Each number is 200 + 40 x the weight over its row's rms, rounded and kept within 0 to 999. Layers, rows and columns count from 0. The size before them is the row's rms in percent of the matrix's.

# k: layer 5 attention key, 256x192, rms 0.144, rows 210-241, columns 0-47
# q: layer 5 attention query, 256x192, rms 0.144, rows 211-242, columns 0-47
k210,097,216,172,221,164,183,198,279,167,134,179,177,204,205,194,192,122,229,208,301,183,146,226,210,217,256,193,198,242,231,234,160,195,159,164,165,244,267,239,170,254,221,199,233,181,170,185,161,150
q211,100,177,186,217,139,188,151,184,154,236,234,134,245,207,260,159,197,201,175,250,168,216,202,238,193,217,137,179,181,298,216,207,225,190,217,246,243,158,248,228,241,173,87,219,226,114,219,148,175
k211,100,212,191,234,195,238,173,243,191,269,213,209,194,151,241,157,177,180,218,246,226,153,241,228,132,214,243,206,189,179,227,151,212,144,242,217,220,177,191,222,197,165,254,239,148,188,150,144,178
q212,100,209,209,166,215,204,222,109,65,154,183,267,222,190,218,165,245,243,147,241,274,167,236,149,236,175,215,217,179,161,138,224,175,255,172,225,143,217,186,210,199,176,208,171,140,209,155,153,258
k212,100,169,149,190,202,233,130,140,198,129,194,190,217,223,192,159,241,269,217,272,226,211,93,251,253,196,188,242,164,128,211,170,172,175,207,137,213,208,203,164,157,221,235,212,233,194,190,189,184
q213,097,242,144,164,184,164,168,182,238,221,211,278,211,183,190,224,155,273,264,141,178,201,213,222,142,195,210,256,169,177,191,176,171,124,145,270,223,223,241,185,177,209,138,183,167,239,251,190,157
k213,100,221,148,200,214,231,236,299,181,224,210,196,141,146,189,223,264,205,172,228,201,163,198,191,173,238,267,261,240,197,190,211,140,222,217,163,216,207,309,286,230,160,151,261,258,200,165,333,260
q214,093,165,136,175,171,214,218,202,112,280,266,243,130,261,163,260,262,179,240,199,222,113,173,218,207,208,229,228,131,180,99,226,268,168,203,233,204,162,224,195,153,176,150,166,114,150,222,217,177
k214,097,168,160,244,179,235,199,154,141,213,234,171,225,216,189,273,178,173,180,154,235,224,186,239,216,183,244,224,206,171,229,175,273,162,203,197,175,252,68,204,228,123,154,145,153,177,176,221,145
q215,093,218,180,170,240,259,327,167,267,221,204,175,139,238,185,202,219,145,203,149,184,178,125,149,148,219,198,171,213,185,240,213,188,171,239,175,219,181,200,250,254,224,235,249,205,161,181,249,178
k215,098,243,222,165,208,224,227,300,233,174,201,176,163,221,161,180,267,201,222,242,205,234,192,184,182,206,186,230,239,243,172,196,217,213,151,182,235,238,181,166,213,208,172,238,236,137,265,200,168
q216,100,233,183,178,200,232,166,192,177,188,276,247,177,170,170,177,167,210,113,116,228,194,214,274,242,153,183,146,178,192,179,179,286,215,122,166,215,152,148,240,254,246,245,185,146,212,114,173,184
k216,101,167,237,161,116,244,258,205,114,158,171,129,118,217,207,192,242,198,172,186,222,194,205,210,185,175,232,207,240,210,97,133,233,162,100,157,185,213,239,235,169,212,224,225,196,181,180,232,202
q217,090,173,213,191,233,149,190,193,241,204,208,215,205,217,242,265,252,188,111,226,203,205,201,182,217,253,241,201,170,151,176,206,163,190,164,164,158,224,130,138,213,185,208,155,185,203,116,221,158
k217,094,177,235,184,238,260,179,126,182,211,189,212,205,299,218,170,182,157,147,211,211,190,157,183,186,181,213,220,203,151,260,241,287,197,313,115,120,186,188,220,199,175,201,230,160,154,303,229,210
q218,096,122,192,167,213,205,202,236,203,258,206,219,141,213,215,188,179,177,127,291,171,149,193,224,141,211,245,138,197,229,242,182,136,224,244,245,143,175,224,144,248,214,172,258,265,245,200,171,208
k218,098,255,180,218,145,242,177,209,160,243,226,216,222,264,238,208,233,222,258,232,192,148,254,137,237,238,173,218,199,224,237,226,176,175,159,246,137,203,206,229,221,233,242,234,224,229,75,162,171
q219,095,169,163,181,212,193,166,224,263,221,155,221,167,103,180,257,149,141,177,164,260,249,197,231,202,187,277,136,237,180,179,201,199,230,192,144,238,233,233,218,167,181,132,219,180,154,228,208,161
k219,096,147,234,211,240,257,176,183,158,221,240,264,142,199,212,231,215,160,195,178,315,280,128,289,222,157,249,239,166,178,183,231,202,200,133,190,212,252,222,170,172,128,274,199,157,194,172,264,189
q220,098,112,192,104,281,248,145,228,286,194,199,136,216,212,198,247,195,230,170,234,180,228,194,222,249,179,126,176,219,72,210,236,216,206,188,181,186,205,184,244,228,197,262,180,179,193,224,231,188
k220,101,128,166,214,184,183,193,215,196,199,218,233,266,211,169,225,191,162,181,268,241,218,248,193,255,206,203,181,211,219,242,193,221,189,119,194,222,199,205,247,221,185,211,154,178,147,162,216,228
q221,096,198,252,244,171,227,144,202,195,222,236,227,206,207,226,186,252,263,172,172,198,155,182,147,278,154,245,159,146,193,108,268,219,193,238,140,211,214,181,196,187,208,249,274,204,173,188,168,122
k221,100,186,238,229,202,227,196,195,175,236,202,257,163,205,223,178,98,170,184,266,232,112,207,244,252,84,212,205,152,277,166,190,180,130,123,180,278,286,156,216,177,255,200,210,186,176,212,253,218
q222,089,253,125,209,141,213,219,193,185,207,186,228,147,192,179,201,246,172,209,203,208,286,145,179,161,228,198,212,180,217,203,143,251,227,168,275,207,191,162,223,144,195,177,153,193,144,212,262,225
k222,091,164,240,214,219,264,213,228,175,166,223,179,227,181,185,185,227,250,202,178,288,176,239,203,192,210,219,162,280,243,224,186,240,133,256,215,184,214,200,183,237,247,145,227,249,149,234,259,237
q223,101,300,162,186,199,201,211,126,225,254,221,157,225,219,169,180,246,233,238,143,246,262,202,259,206,156,131,204,185,111,169,191,234,197,278,171,227,258,172,251,152,242,155,144,179,232,224,163,138
k223,100,238,245,213,281,146,229,202,221,223,211,193,210,172,238,174,145,188,154,198,214,208,215,289,224,170,141,164,215,140,235,192,180,171,172,238,217,160,138,88,190,198,213,215,234,240,139,228,208
q224,095,217,177,265,256,161,180,171,185,180,176,321,226,204,182,276,212,139,201,150,212,161,192,124,239,196,231,183,181,209,228,162,206,187,164,238,228,170,183,194,223,177,166,205,191,154,158,234,186
k224,096,230,149,294,180,181,244,186,183,189,139,201,153,178,220,196,212,166,150,185,213,207,254,200,219,227,246,238,195,143,195,207,253,148,219,209,232,286,225,207,211,172,258,205,174,169,224,233,193
q225,098,195,241,145,275,123,229,277,246,175,175,198,153,171,211,159,160,234,171,249,248,142,232,171,206,199,177,149,208,185,183,164,137,230,268,187,212,160,197,244,228,199,185,220,193,229,169,217,221
k225,101,220,220,181,209,170,318,317,263,208,186,181,200,210,137,124,171,176,167,267,211,217,212,146,215,167,196,204,223,189,226,168,223,190,231,245,206,210,265,189,231,194,153,169,212,183,128,127,202
q226,090,125,198,206,240,209,185,200,171,210,150,229,185,235,222,245,283,284,200,244,269,180,228,200,203,204,133,250,230,104,171,215,182,139,178,160,159,135,188,189,240,241,204,194,74,249,190,223,225
k226,090,244,232,246,262,162,254,253,202,200,213,190,179,275,166,195,240,180,234,239,209,193,205,214,213,217,133,182,163,186,257,264,230,226,288,129,182,201,151,247,233,141,196,226,260,235,212,165,184
q227,093,105,189,206,212,250,158,252,201,290,146,236,210,220,257,233,208,191,181,155,198,160,167,224,205,273,244,292,186,90,183,261,228,226,159,187,184,186,218,218,214,232,181,146,217,178,143,264,155
k227,092,244,190,236,153,198,202,152,213,146,220,253,221,270,181,185,277,222,244,257,251,148,202,204,183,194,225,197,187,259,154,232,245,216,178,158,153,222,145,142,242,164,196,245,146,274,202,172,214
q228,109,245,201,298,216,211,208,188,164,121,177,189,154,230,177,144,193,238,203,151,125,225,160,256,216,179,170,194,203,208,208,198,250,220,222,132,243,178,210,230,182,170,207,168,267,100,292,188,101
k228,112,273,213,137,225,243,196,235,222,186,168,288,193,240,163,228,181,242,97,292,162,151,193,249,205,207,210,244,138,272,247,172,221,204,150,241,158,242,214,194,185,177,277,166,155,153,152,274,196
q229,101,198,209,188,174,241,226,176,150,128,269,169,205,187,191,154,195,182,265,248,235,181,222,248,157,209,189,215,211,179,241,176,224,213,178,239,177,217,231,247,185,108,256,214,194,190,200,163,210
k229,100,270,175,217,211,189,209,217,223,87,233,229,178,173,215,175,221,233,208,142,237,200,140,193,147,161,212,144,169,236,107,170,236,157,241,200,262,224,174,252,251,168,257,148,230,168,180,170,157
q230,092,193,223,239,240,187,193,261,203,193,240,144,207,184,243,176,186,229,172,185,284,169,145,176,175,157,203,260,155,223,202,210,276,188,194,246,173,171,203,253,176,204,201,204,192,203,140,277,137
k230,104,151,163,302,183,187,203,221,216,202,225,141,183,248,226,178,214,213,226,196,210,236,179,143,210,191,191,142,215,220,276,200,225,261,232,192,244,182,134,253,182,150,147,281,114,196,152,214,176
q231,093,184,179,236,252,239,187,169,162,226,187,212,227,291,138,212,172,206,137,174,147,159,240,135,199,270,203,250,245,208,209,175,249,183,131,154,216,210,167,220,188,170,165,194,207,165,251,144,125
k231,098,152,154,160,191,233,201,127,202,240,154,169,165,245,225,203,156,182,179,272,207,149,177,223,237,169,182,194,186,132,216,209,275,302,220,205,139,188,211,134,207,185,151,164,196,169,120,169,212
q232,096,229,165,257,200,217,195,140,200,182,134,187,227,238,218,151,183,218,153,172,243,230,242,227,201,136,220,233,99,158,170,208,249,122,178,191,228,183,200,141,186,167,211,146,187,119,229,220,147
k232,093,170,247,217,244,214,171,240,157,199,220,188,247,186,240,189,169,214,133,160,244,233,98,246,193,120,208,229,137,228,132,232,185,197,169,156,213,230,181,191,167,265,158,222,234,239,150,188,179
q233,095,237,215,231,249,191,274,145,187,165,226,106,247,154,188,140,205,223,210,193,193,245,184,240,208,179,183,216,181,205,164,168,175,141,179,277,122,247,237,214,132,202,259,185,243,186,231,153,109
k233,096,182,187,188,243,199,159,181,219,171,181,193,236,129,173,202,165,190,146,268,154,171,184,191,223,125,230,211,234,188,217,184,268,173,154,223,170,280,190,266,204,252,177,197,269,208,216,211,227
q234,092,261,241,227,226,223,143,138,176,179,217,197,184,187,220,270,175,186,286,187,166,208,234,229,179,237,214,210,246,219,171,238,207,140,227,236,218,207,185,197,174,201,217,121,148,143,164,201,222
k234,092,175,178,218,181,107,197,207,165,186,175,248,198,122,212,218,158,179,211,156,94,201,229,236,199,92,199,216,180,218,202,159,201,222,157,247,168,188,110,202,207,139,283,210,251,167,264,201,197
q235,095,179,213,251,244,222,208,218,176,209,252,236,133,191,191,178,256,188,206,137,193,89,207,181,169,214,253,240,241,190,221,197,239,131,179,170,188,178,93,154,244,175,241,140,168,126,206,216,167
k235,098,144,185,285,211,196,198,253,209,163,207,316,142,182,232,193,284,201,228,187,206,220,164,174,216,191,212,220,150,170,195,195,237,188,146,260,172,194,185,159,246,190,179,177,177,192,178,238,195
q236,091,173,188,140,236,226,191,243,186,215,220,199,193,195,210,240,149,252,212,163,143,247,189,214,226,126,310,174,110,212,233,147,188,155,228,201,247,192,163,234,253,187,161,206,163,193,144,160,188
k236,087,194,190,168,162,146,229,165,208,198,157,220,212,174,185,190,166,172,140,207,233,136,185,201,299,163,237,192,221,176,198,243,184,193,193,140,197,280,201,175,237,233,168,176,151,239,187,232,220
q237,093,117,210,153,195,200,197,250,237,260,255,154,203,198,116,199,214,161,221,97,208,219,218,147,204,163,194,232,278,194,220,243,166,169,223,247,194,202,239,181,268,173,185,148,198,238,191,153,203
k237,099,167,188,215,162,239,181,170,160,260,229,222,211,244,208,188,231,236,178,124,222,224,226,179,141,195,178,214,226,199,189,164,225,151,164,254,202,141,253,250,212,151,164,221,176,202,202,176,192
q238,095,228,197,197,262,161,226,203,149,165,178,201,188,146,168,267,149,232,190,147,255,215,209,158,186,186,125,193,182,244,248,216,272,278,180,145,96,164,219,216,227,264,286,163,146,232,173,164,229
k238,093,163,166,209,198,144,275,245,141,154,261,197,184,180,191,174,168,251,194,260,187,179,182,202,177,162,187,182,222,204,202,161,209,248,141,118,230,237,172,195,211,288,236,219,196,206,199,207,184
q239,110,87,195,209,240,202,214,182,229,180,178,197,178,159,265,272,269,254,173,194,245,206,229,199,235,224,202,174,192,123,319,168,106,181,222,196,114,172,204,214,209,196,202,244,190,234,224,257,194
k239,099,276,160,122,198,149,157,187,209,198,143,219,187,155,210,210,289,244,212,174,253,213,109,175,132,188,164,141,133,142,260,144,174,169,188,253,254,166,160,198,179,110,185,233,157,184,197,223,277
q240,091,242,221,167,220,214,197,164,156,129,143,206,233,256,208,234,241,182,144,205,154,224,248,176,204,185,238,207,150,232,175,196,128,220,212,135,177,219,128,225,191,195,226,216,242,168,208,171,223
k240,096,153,181,164,209,167,151,199,317,133,177,131,128,173,190,163,286,272,170,177,216,158,199,209,193,194,194,172,205,207,200,195,178,173,209,239,216,180,232,225,145,147,226,176,179,203,214,203,204
q241,089,193,108,191,177,198,233,200,195,229,224,239,214,221,171,154,194,229,231,117,226,210,248,183,243,195,212,157,151,278,211,245,215,266,127,224,239,166,158,137,184,184,178,197,179,141,263,201,224
k241,092,116,189,224,204,231,144,119,211,276,271,208,213,214,166,198,207,224,183,242,137,232,193,222,221,217,222,159,131,202,166,177,270,197,202,269,124,216,183,175,114,199,217,167,151,247,201,148,232
q242,096,189,177,179,182,237,188,233,205,100,198,270,203,132,236,179,165,136,240,282,186,193,233,305,246,186,217,198,221,155,249,269,145,181,238,259,247,186,188,300,188,256,269,191,233,238,221,138,192